config.yaml
n_layer: 16
d_model: 192
n_head: 3
n_kv_head: 3
head_dim: 64
d_mlp: 512
vocab_size: 1020
activation: "swiglu"
norm: "rmsnorm"
norm_place: "pre"
norm_eps: 1e-05
positions: "rope"
rope_base: 500000.0
rope_fraction: 1.0
qk_norm: false
attn_scale: 0.125
bias: "none"
tie_embeddings: false
parallel_block: false
init: "uniform"
init_std_qkv: 0.0253
init_std_o: 0.0
init_std_up: 0.0253
init_std_down: 0.0
optimizer: "muon"
lr: 0.0098
lr_mult_o: 3.0
lr_mult_down: 1.5
beta1: 0.95
lr_head: 0.00494
grad_clip: 1.0
warmup_steps: 200
schedule: "wsd"
decay_fraction: 0.936
decay_shape: "sqrt"
final_lr_fraction: 0.02
batch_tokens: 16384
seq_len: 128
doc_mask: true
train_tokens: 127700000
steps: 7795
dataset: "wikipedia_en"
Each number is 128 + 24 x the weight over its row's rms, rounded and kept within 0 to 255. Layers, rows and columns count from 0. Numbers have three digits each. The size before them is the row's rms in percent of the matrix's.

# layer 12 MLP down (transposed), 512x192, rms 0.139, rows 211-304, columns 144-191
109:121129101161117127135161181132123147120096146167137137132154138127120095107146100090154117148099153093100132144183162132123086114183153139140157
092:161088097110123137103098177104139135124134125105174092104143131153130127153112122150102136136098170127105165167147113118129167101112118135154171
102:134118119145147145128152099133134149141102135146106104091137096099126141077121192108147147144103124171174168144120117107132118119145160165100117
102:120101153134157106118122099116142082114099144112110124149150163129135100090133138141162095111139123122121121149184131165175133070117071161130117
104:152086108101126135075113174160162102106122074109138154078160146145123133115142145085149177100141136102086150133149149136123101135127111128128148
095:143091098151142153115125207165159101130136150116154126134121118171153132111154105174103154116132118129137119120097090147115126143142154138120099
106:134113144127137130161134139144121132121175125117140110137124199100174163131147152110133138109144187116175130138146154108096151101127131134125160
114:107092132119130085141136088148124068200111090166087149144153095107099110126149105113133111158164098106069108122141145127117146114107117153105150
102:122130135098128132126142132133127120142139142166101112148092117171094114103169182111107123135148123089121098119140105144145115126116128112126137
081:096151152127090111060115099142106078146135111095115116107126124138137132096116113124155134121163129120130147152184117097101142120134127122115111
085:120121140102147136157142069171124160141136122121105095131140152104162100137103106137108126081151167152120129113123112130141142134136104130159105
103:118117149112171155110168119125079098112116128123157131145132144135142130140165141145109169129099139103132080130131144098103131119069096095122129
097:090195111225130123117164120095102135113113134152118152111148128154114105124116154120125137159120057140082134158123103075122142152144148111120129
117:158114146135139147116120118156146136167079104134123163145111141108107118104118095159105065127129135096121151154144145129123161133159151103097142
105:151152111157091142132161088117156127135112128121125106138095120095154159091148128084125166137109116135123090090087108149088099129097161143125114
104:132179136083102142124114096120141081098125108163129119115106111140112161125130112111146109109107105159147155159111172066152105143132109148114177
111:148165138133096116140106109136146114129144111114100149124118147131126096105118086137133116152150119135126096127143111086117133160176085077113127
093:178135091140109119150135122140110125153097181143131128126085141130118142095143141115166154141158074136139101141126140088128110157156128121101125
104:108151126155127153111143071121116134120100154147130141119142138103200154118128145132101130103090132101128126075149136151162100166117164150086130
108:159128086125126129116124109112159133128129097128094172129164215068128109137119152150090128118145134105132147146185096120174136117122099145133128
102:115148142154136109149134129129147106086060169140127160104148120091121108147098113137117091136138117158123151106161083109103101142120174152137173
095:129167142134166131130135100125100112126146128115116082115147132158131105135122125092089110115143131156113147117115110130124140093086071099134143
111:155106158101094100123108103106077142100083109125137143119109122137129142126132124154152116105127148127141149097140112104117088136114136138181143
104:158133118159138128136087148084127094170151130119118128164131116181128140143141135133117110104100039159095119166098130163128101101128086108163173
097:130141102184107161181134150147131200112145108139112101110149132121121118100155112118148098098031163124108137096103132139181145092139154099109092
098:097134132128170148121084144077175115143143146121096127174150129118130141163146134142133111127110102106104182080129135132103124097151113151124127
097:096166133158136101151090124134101108121123137166124139096091100133108153155083162125061166160122119081135144121148108093152145078141101133108095
086:125140143136136112132132126153130140100117107140132120156138098107131137155117135097135075148112091145122131150116123124162120108164137094173125
109:140115152128158109111162124151080128124118150105108111131108108129149095121105082133126095118145132109098116098102134129184165095124124128153092
090:123176156104111080095121107143176133133086129129127159126123163178136139140104103130141153098147162096135101088124127118111129117133097142139121
087:108115109135158138102118151127115136106141137127127110102127150088133128127160150133091074163143112156145166118109165154157127127147103126121091
090:117082108127116135110059140142106114099124122116119113118098111167154161154127126134076141123138084179124104097117133101122156164134108127101182
035:120168106102077149125109112159156118096097137122130086148112126180141148156169127141152137150133150135155144101119064180107142097097131128168100
100:181098175111136114125127099111118115145091131153136175118132123152105160145096140137083116130071103101112141115097162092112109125115139137116113
049:120129127122129098136114105159127178078183111128132135115121161138129134123119072133189146099138117171155149151142144110112115132133120141086112
107:101138122162133161111107109141099110109144155114114148126122076172130111152107114132140149081113114148114138154156171143136095114134098098137132
101:118150171120131105123103144115156104154169163117101138097125152087140155147147174133141147150150149147148152118106116139159191072132148156126134
087:108137126121161104142136042112169152110115116128122121138162124099132122125146129132143119156133132148112116166120135148171122157100174133122151
089:152108112029155092142133105105097119137103089109136115126131115132111116156144110122108155126101145116165140089180093126106123098100123147102141
083:154141155101120113123129127130118094145188131118169115110173151105146114082106112164124122134117133159154145113084125115076127092132140139158115
105:111136136183161143138104148139092086082091156123109157133134113156118123110159152090122111126150159164137153141096120124164131125146157123164091
093:133128158109111117089112129153085152122116135121113077128130092132098087138132172133153121180140122114121152142134096162149085125122099115093113
096:133180162106149137136122123115110120132128178143130129153116142174154112082100131106106158103141122157142125160151121133091130138149142086140088
096:130146139148108103146171135127143156063144175093170154122136122153100158107155113102151122147107170143132133120161118162131116135075098152127101
096:138115132123159105112122171137102132148119102142184116105110084143144118082137156141100104132139168117138126123189150168119169097153104164125126
095:105137125082138092139112116126103175156103153125146143158150094103096116128127135102116124079099127111129150135149126149145111153150165134126143
094:134144097128139124145123111083138105098123167126130153111166187144086130123130153148127091170124158106102111125090149131138125114121158126101114
090:139164106123072175145150099116157151120142107081100143098141101092121124098084137108126132165110121138123156089119112142095130165178124117138140
104:154143159181144120121118136097139117142098117106162134147169126161180123145133156182106165152105100106108097137157111096107134085150090086182122
081:110106164142122141119090139148151157127106118096079106153119150103142146120127058132085103082167136159175138117124136122106126154131157126132126
109:127162128072105135098144196115158137155130127138117120133151131128135165117115113140156104117144103118124210138098116106146111132111128128144133
097:126166108107140114138161104101137110159112135148107137120119135156134134095174135103175145161094145075134123107162150171140159088099122107135071
099:119154135140098110062113119182146139112116073144101130085168133110151106135109096129119110135094147099139129093131122173138104105099167153130110
103:113089162121168113093087142084115117131081089124156130084142149141152142141139089167163137101148098128143103105106128120130141116141135093090151
079:158128082136113125124118095137104116172149120116113093145112118138107182097095139169149100098125159129112047113096137102089145102115117116151133
105:118120131118152126166132151082152121127113119116154136146106121121114082121125093105117108110126145101143144125099139198179133139112130081078113
105:104133128113143150129119106127147133102116112110113131131116127099132088121111131117138144145122122108138070138123135127111107135122113099105140
093:158158109134129123114132131103122153092126145117121154135092107150117081097170108131096117127085071088180115120126146164155114128162110122111139
106:153137146123133149115117187135117094097097101167116085164074134119107108146086115121086135170132089115154155119078121108152159149155123107135134
111:133098117062109114149094139128142098118165139134150082129134153115097147125129079143100087165085144133145119149130147145074155128114131127139117
106:131135136137143160135149117162175154172121152165134128095110087109078100163110112110113118141144102135065127126130114122147133161136140071149121
064:116112134170101134111168161141143154155114107128128114119113099120137122159137151146140140103105163134091155125133113123110126117125134112122135
109:157166158178108103119140144130131158113109140129131150109138109141057115159130166141105126123126171110116164140119142155144179127111171155109077
105:150156108130136122162142127102135112158129121076153156127148173130123171167111149139142135086124118106080142165144126104133126115103154158109086
107:139132129096109134137143104133123159113137123125161133101154142140147123121206152076125139167156089140114122143132156130147146129157142189129122
111:116104128077127128095104086122112162161101132123098192120102156163134131120141139096138133143125098118104130132133066145160107132114111132056141
084:144096121098086130107124132104125147148155077159121135143070126120106113104126115186146093151109125144132153149118099081170155113097141113119104
109:151136132075170131142137157152120157148150118141157145163112179149193149160107125094123084130083098155134106151079141138095105121096150144090135
116:117065119104149117115135043172122139148111116125122158162108133129113106124095128187149100167106166177131118106125132163155146141116115165144126
115:138119206145125127149087118122076165135119144143127127138166103124116163125131122115135133160126122133176134149118135137137130077137145171156140
111:143125120110095147106120107191109160121155134136148115177109092142088137099147140106150149106132119181096136113142140116137086144124102120145131
099:117108119156180099150132145139151138120146126104161106119110109109135100104159147126102157112132097179142143174112121125176118099170120148111122
113:130124145116128111133116145103110120123126121124131131066137149112124153094118173139132131145113152123119147120157120124135112125177123123102131
090:104136151158143119119110091125090145122108111120139139130136141158151132108125134087120133093144097121175135120141154143145124164156117109122180
105:150142134151112107115157140104149118157150127163125117138086082130146117133154097146141169137112084124151115126147162126181154149111131134175129
108:142117096123078097114163108117121138149121103134133135137143121124148115109104124102146144167075134124122113129127122143120157147067131129125151
098:153125120146133139141121154167152130090132147181109104150173156123125140114133104140101115096119116124086133112133137124166146136136099130151165
104:120127122172155162131157145130132122133070116113107132122144133100132112110100135160101135124077125121072135136066109120113126122147121135147093
108:120140112225124149120137142112175118130155108111139118106114068137116132132119159129111156105108122107132165115114146115104100110134092104142122
078:090135114206125086104143101099127106125152123136106126110142143137107145104141094102141181139137061124091142099138102155104129098121126089166161
100:108167136099135155100109130169125125120123112116114122154131176136073174109130135111100134147152099139062079119110141098108142118131113121171124
100:095174137138146160131142143119138131154092179120116134153134126100112135124099131121157134149126127145169086096158167128171151177120128115104113
097:087155113137128130179090172127095097153112119130122149173159147096135161143123148127134089153116147113135105091152129165107107116126154096127141
102:114116131163137106134095158102122123138131108143144123135127124140103159131136109152122169109136110169127113114145152100133142106150151125170086
103:171127155104104089127129132126100142120172137151129136156118161151122135096146122116070123152149137098110155130149157097125129149130119129138093
104:126115130079126160162104152140147163131148062155100142090118087120166136146144128147128112124096129120132102114081061138152159123127136122118119
109:178159181163130130138114115145187111131138143120164117131163158129128096172063116170152134100127150144140119120094115130131112098150093127114120
107:111107104132088123140119169129078165138155116116146103134113084152139125110107096149114152096108157112113102068122160167127089108116148127146131
106:159122143157124143147170133146087095131113097156098120134132107121122129102154153129137103129165115085104163149113107110181106097130113132171159
050:085135120116130100116104107152134128100142164119156131150114077094133147171136124143148124107149117173140110103099151183102134130173115130092110
104:123170143156093153097095117111161090136130137118133134160129150124105172113170091106151113104088126108132146125120148157146093136071118089104068
109:115134156108129150106145175117112122142128107144178094112105140141143135115106100147139149126100133142121140110196145135105135097138147127153113
102:147117132098132152124081123153086095185116132129125112108179128157065145100116138117116133093138095108123172152161144138094117145147058109141156
088:143142116116061161082133124148101094138096122162133108155147169113121123123150124152117110113138134115101095164158125135114183130141163118113120
# layer 12 MLP gate, 512x192, rms 0.15, rows 212-305, columns 144-191
098:156127135115159129179180144148136136092080154124138122130141155107133165092074181141171170136092135129120168139104112094158160133142109121154106
096:135147135128136135104129132161168165080101159074150095102128171147100160140117154105162149126138142117116115133160117126127052165132118122083104
102:153117127105123112136135181167089139119130152147152104177140123198149134114127121099111053121118096113109133162138137136159123112124125142106145
105:139116089127108104149169131150138160099152141134123159124150159161116121115092119127165108173111097159118099114108127129137163129129138151093130
090:120094140119139118113127113120131141137147128147090111153080082154108167088116117152129120144116103119114112157120151167112147115152116126098163
106:181164136096102125105120096133130124107087108140147113128092110135123098125132135131126160186110102161182145146133074180153113149093129126084135
110:126122119170137157150107136104124171114104144138164144138131161131103165138104102161130126108124185137139148151116114135176104167173117121179141
095:128126114140116097148139128120138142188120133108113116091111139185123158123146185171164081131078092133133141111077142129100149129108112179101104
077:118147118105136135148138130127125127116144123147179155111152190110175131138128107177161141112134105099156128138139159141128123145127138117112110
077:149110144106126084100151139117124124134123101162137104118121123141116116103159161099081158138084141119087137112114078143094106113159101086105155
106:094135088101149156150148118121102121128121142143131170101139147099118114106168126145087117173100133124108135145119147126158107148097115122127091
102:103120131131088137127111118123132160144116121143117100130141082143114133128115109137112125120127147125049104124167138125088129145168130130117148
111:131110092148112127148134125121123118116100145112150118143123187135072099125134128157113152109138109141158094119136144144179135096161130130121098
109:125109150179093142097115112102131137114125127127085141099094138095154134112152117183129136140162139162161085142104084097101109135136115131117143
100:084094148143145139093101124149142119141142072121095131156128146182127092103176143137070121143144148149148154116141141101107130162141113143116125
108:143120111154087157171155136138107143138146082126114130152126136144109141134154117083115132157130112128143149130164130117104140100129147172107141
100:103136116129128145111154060138155127094147119157119133167128144145114161164081145175067113162144112124130119145076107148135127114133119121160162
112:131133114128172165142106082150102122135136142115102170111118160112146118124111137165133123180122153156121152134124130150109151110103139176115121
104:142136139130119106145172137165137113136106113141111110129079128140115077110128128113116078162149162118100163095131118131150136107160159137139119
101:100114191146145111120166078135157101127156148139126115098151103154128105090125130145153123196118148134113110118133164162149174151106131103125138
100:145139125111089137134161164115097102107126100143089127069139110148128153114111137147130150126142158106095120111129161142120174179116110138123121
115:105112072146136138153099110177104174149106138147119085114091129137098117130139109127101125130119136112125087122098108158105106109128131088162132
107:096106129098096105111137139134069154142125091130131159124120116141130119131099173139127099174148125131108122166127151095165148165136138160153127
091:140114107134183107163100160102154132157158146137102122139173126121130148096116149137133126131160095139099126113145114134087064108147142161105116
097:141108136134135128105166189171170121165154065114131126081138126088125163153105151121155159130104165115101135100148140138098138112123114175142179
102:128159146134119104155161122160107108150132131125122113120128140122091123117122166117105085106163079121131099124137121081173106167130165137116109
082:126123110165110175145153131142117154157143095129139169084114168125098099176135137130119116085120088133091127175145145122143113144132152117087103
101:126128115104136118093121147148139119177141161134113132112167138142111105144132147187104116119073137160124176124139126106121092156129157148152143
086:124153120198146162164160116131161174135098096100117154094122095123162104100132139102121133121141134122125111129115139182163140146119129145136135
082:105109136150123142170156133137130108127124139126138136131117126117117154084085084141159136179145206103119120145139148182133131149130149136139129
090:093128136152137130151122104093162112125143098130125143112102160193100143132110079096140132146108180092120115099142088102107099172123112080145157
039:170094158145108153091137091106143114100090124143103135097148147128106127117121141126135140131103129120110121114126153193143101084124118177142104
098:204121098126111107139138123123157136159123124122144146136142147131094179168120147126118116116116109113155086081120143125168152139114152120139074
049:148132125113162141118121115109107101142102123099125166158170129111121079159162120110138130127106078127056130127135122101112116132136154162138131
109:133138155141116176116143096139130132114174149146158132140138164121137140099080148083129132130150140096123117153133126092140108125121091166099143
108:179153140158094110140076140149119172108122111156155153120114116154115143137122134080121137164153155107101116112126123124116179155122112096105128
086:143124153138132088132137133155054088128128152152136112137134113114145131087131108139107083152138176123166138129122127155160192153102110128157156
089:120127133156152174139146141117099116096154149130131123138123162147135085153076132171128127146135101106135134114132138154108174159151144099090138
084:132109153125093159135165139130153096096137151147120148096098137153126118147142145110156119149085124145127107102093161176170114135064161136127190
104:094184141114087144141122115129118087101127107092114112129131117134096126150113130152093144097104082107149113120153190134118129127124142121144117
103:107143123145120149172118137154133153113152117146134131125109164123133137125097087135122160142145133130141114139145088090135132153086139156129130
093:165129151111125131151152103114146139117179126101107121101141117092114145108133136132149118103117154169152144119152118128145141123113099114137130
100:125126131125115093088147104111121171118109108116110137115140133106147146088145133175155141109103152136154101136148123161128159144123099103125124
096:141132142112118153138151129139147125144130098109117123152154097121108182159153104114139107140121094156159148130139135123169110145135115145115158
097:133123146144079159187156148108092157107146103183150132122137143117159112104135075135108148135136136149156108147126120104141115137128170109135109
095:121102116115093110155155100095114158164160093113167066148128088115118108146080094152088169185097125161071123104108117141125103121138133079107111
090:129129154150102139130151118079105072125169131101126117081113122116154092117132107108116161155128144130112105114132149087178140099119163098136119
101:080136112096162126119107172096126153143121103146141137155126149143145174121124096134131131121089142123102087119113155154069123102081174135104122
073:133175119095120165165110144119168061094118145136141103131137158116139109142133102100149160101158127167144135064129126148147173115125142086141144
107:054126132174095150101141107124124153130135133154133076169141147097140110131111123125182105104130164122115112107132143124095126124110125163126147
099:156109117136139160165157128157129107138111116160124168102113140138159107157106123126098105123146100151135118119158115104122141105102122113132119
099:087115088157105120155160167135116129122118135146150081128107111112131117117095178134140166087114149126129105091066145119107122172137121147115076
107:115127155086128126122136109107172129148103159168155153193139129150121122169135130146118093102137123114104123109156121144145116116147134105140117
076:160138171128143152147105109152151094150109149158162123122084138146152161116102147156147144152110142119142098151100134135128136126108129137131124
109:117113120163143146083146096118163131128123127128125102113167126161111107109148141104111116153133099159123146115135176121120151116101094172109179
108:129125158116105119160119142136099095128154099153129148138076133199133145128153103101122140166109123142111182138162119117189165076113101129088149
089:167149112144124120149167107139121137142126147131078157139108106143097113121130107138098116154135113141114173169172133157158149097084135113155128
108:121130134073189141091154101124118166104143116168132103165162117095149133119110135148081128095102105139166109144156123145120110156143119139086100
112:162149128125143138136098091147109133165141089164074103115118127150109095105150150176139114152113098107084105127112115131108109152100154079108125
112:093081136135138094083083165091113117160138122164115125095114094122119128120131092136111121086124111106080133104077118128114169191163141135170129
062:097152137127129106139138128113099129121105111094154101182109146129109087123113134133132147104121118152050135114095093136118086118131136141158123
104:089130142159132129144114099132114112090134108101079140143107169152105103126110094142108093112144081149102100103072133128170151153154142113121132
101:153130134119159119148119137118116111139130091135150111118094145112114144085129101147101130110134143135089129143184128149106121181097108109088112
104:150135131145122124098097180163116132128116131149138154149132100153092134152108078121130147153153134126106178108132164134103135130124112132133118
116:080171124156128125123109119169157135137143088131139133106146160122120103093131134128108131105129124128138140141147159136100103149176137196116162
094:110149138147116145092106126129131088163145143152116136137129154162132091150113112131140171147116145129120099108121141130154104160112122116088127
109:112110110116117106140084127068121111130134116111112110118108093111086150129053091117091153127115127158135134106115143113146098142109128120079127
102:120136105131147134131150114167105116099101115151119104119163095090135187155106103116140148178133155174120091091158133103180118118143127134113154
118:152152096093145140129150121165108099135126133086113115165130140144125129154129123138094103125130136109170149114102139124120131111174151084142142
108:144147153099158134137156154134073148111098089125129138130130151173143143120131114122130095083098153116146114157170171127175098115121085154112084
102:140147110164149160111163154126076105096150145104125104157115119137141094090134108139162159128137131105103124135155148148112112131086123142157112
112:138059111164091106106140107104114106109098152133078118136141124095108148170166163143109095160133130101155133126143140148106134135147128124104099
091:135117140128115102139122148129138109105105149140133129148064098090124133111095078059102119108120130109113090150116114125145097113134120127088138
104:145133118133122154120123145134139125125160129177112101140126158104090116120144141110111167126172097104135160120104137061121122149135127120131178
111:119121116120130160148126084135131111119107088151115110127132142141085140133103112130117128122126124174157149133083118171075150101156127116142124
107:101144116098118088130124142127084102127158147121139120150145119138090080076135157134117135123111129104149125113143149162116163141135116138107121
106:165095158174113091131123146124103104115141145134130148127119147116162157141145118144165197141181143123115154170131136127168108151133143188138173
100:128113144118111103091142164144132149132127104149093135146095147157066125116099110170173091123133185145132077095122121097124104181154037141118127
073:119171099079108164092134108111144132137117160134096091091129151087096121166127095129153121144118147126062107145149074136140116166151134137118104
100:155112127090172141121165104111134099138155134155121099173133157129135154123137116051128122112162128103160111141123220122099152141138122162111127
099:111080131135119095119131104104122151111121092109128129172133137131119159112086131144088126166104141121140178125151133166114150093118086141106141
093:123123151093127114147124136135120113139141149117147074124175156062150141156121111162129119121160120171201119132156127168143125139098145103180127
101:147139144108123079150117119106130167080141143152130098122149116098170090099142161116093094153116133157150102137129145159141135128140091117108108
106:148094120121116151115111128136094167118147129115129130093147128176106119101115112151118148104097175159145113114127145099082143151156118088079146
096:121095125106131145110129146161195116145142161133139139123106121162087099172122137089133166073164096119134106122090146143081094145099138147116101
112:134145151162135079109144142176135114113116149141116167186112126136164111153138100142108157120101173160138121067105142125153187144123108127131103
100:136125117123105109118116091151164152160099132173174111103088130126107147120099120168162107089097082102139130132100173116119197106107111166107093
109:080123108174103136156130121152115091102114135106125092112098102108097120130172081123123116169134162162153139085119118141114132138132135146156134
050:117115104107123138122185129138109157087134152133156127155145087095142118143131144066131100134159152092104142157096156093096109072113118178140144
105:128124121107147116158168125166116139153156160144120117155104129129117155127105127171109154120144083185179153103169129112190131116122134149162073
107:128128129133069108088147131149120108150115099113120136118097147158123112099122134122131142122098091130089120144157133134094100134118144141119107
106:107108100116141127162144103144129149134123128150140186157140105172112123115115066121140143179141071159144132153113161117130111129102117133113148
089:164135139106108160164173120128103089113118134129097091127172147128115135087150148102148148138142144138120159088137131129134084121137098133115087
120:126122134128093125092136110153134109088109143113126161121104145127158107087145130103151150113137136119140114127163139127171102069096151130121132
# layer 12 MLP up, 512x192, rms 0.158, rows 212-305, columns 144-191
096:141138124175121138153153113088172128138114150152120178112117150117134138117093124127119136093101129120186131080157167114108131132135156113111101
097:148118095128104174143103159128139126100089156123105175107175189115127135128124155129132168126156167142114122158092138130139137095102125174147179
108:099139152114106134090181130128119174131129144117137165162121100133115181140152133116146102162138086123151140146101134136143119164138102092119117
107:099182122124109127121112137134144191154113160157132158156130129133136116137132108178158113119157086147093125138144151106124126137119116169148145
096:128140127135105100130123127122107142150143157123098153112154163127087092140117154122198153113172110085152192152163135116107113127155122097162119
104:152125097107161179132113134136117129131154120088122117120117096131089121159135112129175135177152156110129086128078124123119114171151077153166108
102:120166136144122083131127117119096109135134135128130157125145104097153102126149092141123137105161136139101128072094104121115143142116081131158158
099:142111138143139113110112169145157143145124084123105118106135151130129110152184129128107108143103177179127086132147132137099102119126121133184148
080:140136078144178146143159134142160123092137115092152133118146141072129126156125152099143104156140111145110088114096114106122121107119131160101086
082:102120144059152108101115103171148091129157108149128130132134130128103106149154142083147150110080168131097122108154110146172141175105054123132118
100:079130123090118059091160108095101159113119114097123099142091129179105101141123142135145125163144181136130080110137119134145120163150136120159134
098:117116142174118091149143136174122142132102206100172133128145105107104118152111137127126138088103121129179144104134118163108121128125131097157123
114:148131122155144156111108152147118133126173111125123160133127190149132118150135114122144089116093133162089120126123137109127111150135110086125131
100:102133148140128171163151122102123112101157170100134126142111094137090135107115169148147111130151170143141155164144113161139155152098114121105137
109:117132114142126124166165143126110168141140150127135162139093147103097137139088181171127132150114140147122105110110135127148090102152155107142107
109:135112120137153169160133145138129125127130155139112105134138123113161152109111113101098160154104107104115144147101112146085080132140126103122159
098:110120125096119129143094162126172149097107157136137163126116123142108111171100110135114070123105157147079123115116170104156105140085116093143135
113:139136127127170148142160134140091138109127139084109153107165180162153118111126152107173120148110091104081083155092145135107102132131127152154098
107:111125105092144122064155095129112163134092097142126124139108110111128153152131121111174143127066107109129130108135122096157108130132126141130095
098:134203106173120107125109140118149141137113123131168146130137141149104130124134137122141110075085143148091158131139085103137133149148102182130107
101:140163155068120129195140132084123168150141124120161126143135148116122085120143128098153111124142122142116139114144118114119123093133131123126128
112:144125126121072113143115114126115129130142099092098130106135129128188086148140132162108116128137120162108115106156116117104111117149139166152108
103:150146068114101120150152123134099165108120148136156140173088144096147107110126139116117148129150168133137186120116160169120143102107117127115101
094:153077124134169079138159121109121177132131143107124070164145110106119165130133140096098166131141089158125110122148100105091120099115131139106150
102:136126072123159150166178159123105136140153122096147130137138185117103141163095121133118101124150114060123111081173139163129115123083150137142128
100:157114095124148177114129184135125098108130104143133138116099113131103129114151118132140174156108145095127132099103115143130092122088130137143163
083:145094115109139097113106134152102128104131125118110103097119116130171162106138136130158144156088142146162123100152135106122135111148125122118149
100:161127139148142139124117126102128150090111137122112127126105092140089134142102161114184156098153125121125129097120118118134167114164117116161139
088:143096192147100104088101105139103107103135149150100127158118129123139173151155103118087154135151151141114110106099143127086116080139125135130118
085:104143067121106135127117132085116096154148138147135144108113096126160158138128114136132167095114133137156128124123107132183136118118119114130181
094:143136085118136152151168170134153147147119152145124120106152124096146108119107121122206139122128128180149096136128151090128152128123101142123127
038:138141136125161195145129142142141120134128100114188123130147109120154146159179136120080112091116137103162119149158123136111113107126125095151111
101:106154137119107141087093119123119134120164118147173102117154152105133076182101117087127154128159107130146139138105068118112107075105121178074143
050:132168062147141146128117118122119131121200118151129178100158161135133110135113153166137117134180117109121102125142121105084101119120158114153160
109:103116133141137074196124090152127129106116190066094131104122169146127130121125154153137152100130114139124148148091161159102151120126129116148125
106:150181104114131144108129152074105142111149120121174130123111152161124135116163133093123083088099153113129110152090158103103147166090126149155117
077:153145097154169140096079095118120123135115116113103093116093123155139199100120090145195103152131145130155095122174163150140100138124169164103117
088:135102147086122103116156122112162149118130154143147145146143121148151116139137115151161107138128129152112136109130134087137165163076122145140114
088:150094117139108079087091095150094110128127114158147124126165145129111122140074137169122127124084171106095111145124059119145118122120135147122110
103:146102185066132124081132122148152128121140102129136150103132132119126159119171087102135119127147105131133100097129092134111116144144131105155160
099:135097140138142131063128105156090085066124057125096115147141149134135151124121155115119105141109124108172150156096167144160159131170134135121102
095:126121114145137096093136092130123121169136130144167120124139119133065162112162128142163100144107152144126166129106134115141088143129115119102084
096:112141091181120110114133132108137125141111152150167086126157148102074115152142137087156106152075140093103135113154111156100094094143127106129163
097:159162084138145122112141132119146140163146109137159137110140177131140163091055142128078154104160115071123137158059144148172128132091118162125088
096:117078146081116096144096114118131114083172096128151109119141138107141138115136137099128088123140098124109169132172170160073107130120136116137112
098:134145127128116121159138152152084118161130125130088103141166130146149109140115093139102157080104137138106100122128134096151143156114107132130136
098:129108130127171109146163144128138098097153158139116138154157112155130113160125115137114112146145121136142116133138163123136135125088117167106140
102:149122181130157125135119137106087138121103095144136154120133140122125109096136104112112088157121126164162128074111142112149155123125143043115146
077:105156142166134113108168133145105120116178133131102150079137107156105143136157128123138162161102148132117083085144090139109137139136125113127143
107:188165141165131143132080113126110134121079122091105090151099088143124127156131126140139214126136143145133126151148149145162116149119114102108119
100:149161139137149125117157126097126165099159123140114148124140121083148139105161112156165137148117137088109151117153118151120117116165148125142102
093:136081128153153142072099143149130137095117084136098111137122133116107127125116074169134176108082103132115165182171122116158139112116094137137116
105:123114148158163128166095156157142140155129158103161160158129090130114096132151111129118119125174145125122147121109121154131127150083149156106076
079:093129115132144116101107162124104181107113123142111144138116078148134138116111134113134094167146130118142146124099144113105150109147121140111136
108:129116099119138139100127131124103128166146122122128132148119148132164134128131093173114138096139101091150163177082102151102145120177122138136088
109:125108121110175140078149158146129134157153172137131103150114146142124138155097157168166101116136083107108138138173141106110113072128127134104101
088:122176117133173129111132123124122111149162128124116129117111122102138141135115117133112171132142111121088142133173109150115108132098122134146102
104:124085164153145133120103126088147142143120129159158142111136112126136156142164105132124135125069113120168121141143112141127168154123125139163106
111:151112161125111161137126120094085154105117111132078106157116109115088085099169194114126117143114124124116110152130133125113122104101064108154126
110:113100126133153165107134174079096114087119139117118191096120100120091114115111135136107149161116104092088162079090112087167124145140132117157119
062:169150129175104133100158111094065114092123129090191143104132169101169102140113120106115125155148165147084111057138108129118122089144130121145148
109:101132151152090146119119095177118106102149125118136156157185146169099113155123144134135129133153126120100119125123171150154125088134119126104072
108:138140129143136085132157129128166135100124132166105124114117098126171145132109105169126121162121139117089157162171129120160120126090113143099175
107:110153125089106117123131107091172146141111121072100102123079160093158137171155107114135147153179113120100151125169114133134112142090139130116067
113:145129165086178134144171107147133111167117130091123114141111077117146111140090112106151147140138110120154133115101113157131088153090123139094120
091:135165145082138148109113158118132159172107151148106173102168101105140161155095123119135118163155125156127131109135126145143139090160154138135120
104:077154096120138137155149148143140132117095126142185143121075132134161109122123159125082115132125126168088136148133128140129120121119086095126173
098:142123114147156147150120099157135127117093152131120139148107127145105150168125134127190088147125144132133119123154154126186120141128150123155157
115:094114185106137143164146106105129149134116154097117176133134127125105129102104132133115134135146157151113130174177151146134102106106107155142137
112:095121136132142101118135168122084144137105101149131112157164123102119132100130142120135136124112133125110130129153136164130113134096139088105140
104:124096145120130089129097120095120094157086106138144113148135116146114145133121129133144101099106162155155154103149099144150147152133133150107133
111:117136127157113150133127148155142137136163142086136110140158120095088137109125169123132088096131122159149148138101125079096099145129098092127179
094:099121120125113099144117088208102111084127130151173129138089102083130157161116131144108152114142134159126123136110143088118122117140102141117105
097:131105111118117126156157153135130103144154110152129125109150182075118165103131113110130160147152124092086068112100106115152110135118119115110180
114:132131115109135089144151136154092116115126110151120142116136094139156137134167112148125126151126141151151150131100085085080141162153133074140182
101:142115122145110143138116087094144166150190124151122135147108138150107114192199111116098157122155140080096164103120108084094121114139100105144149
100:138119122150094137126141128113112128149173131129090118135110181128157115096153114133108140095172137158097109151108074125173124120110148123127126
106:145134146168141119146076126134149161126130117120148137073147135108160118090160146148137163132107099131175119144099125119158114110127195152129151
070:166098162158138101141152212111154093114124120092171116155138113159118155132149145145121118114128134101141143115105131093113153106105118145184168
101:126130141136148165135124147168084121116113137107136132159082145139164161126086104159106120115136110124104106115113113145177113146139107115117118
099:158136119138142144131116139101118111136141126162157091122102141138123116135191079121148084102100097150116092104093103135101122122139123112108090
092:148132098112150171140139141136105113093148143140133105120138126084136094117144102104105095140099166106162124125156125106137172120088119148103118
100:122132119149123164155133132112150142116140100121129128132131154086092155090155131079125144143168117085106154125121146147130193101144154151135094
104:113192161139124081098125199112162141127108159123139117102145121149119130157104133140096130101113136066144130177121137097162118098147128109126139
101:116164140122104131123198141107135125123133106120095153104133109146132159127143147104134162106099128119160114134134097089120145119085127166163139
112:137124181105133105131089133097136108144153101097091124133162139109112148070104155131143147122126178104141101102112140158105131132106121120141148
102:076112105123107119093167106103128117107134125121128166171152104110132112124130128110105164125143179129122094114173162124096075117152121121156164
109:152144144111097150143133127150109095126137125108149104097096138154108157117097127134125107114121141076112143099104124115126111118141168164117136
051:093178130091163106119094102106125124139112085157101142117114134167126183123127135181117123142122134151109080085131090130090116149142161134093113
103:102150142116103145095108143121151139146095147136091138147118128103138135134140167165123149156142115122185102141170151088114127121080106147134157
110:104164132122112145099121116180120099116163102119113102126135113126124143148147154146114166108090134117105105116142125120139056148151115133156081
101:150184135104154153159132144133121113122132099132170131126119144124141138157154166106158095153148158112140124085151115119128175153112121104096131
087:139118106125112135109122150107095169085119130158121138132139124126126116156132109095121100132118108106132118191118153135123150133117109109095134
117:116153122113119156128111126164119168111129135105152150102151116157147136143128131128110159108124180145116129123152164184122140186097166123147137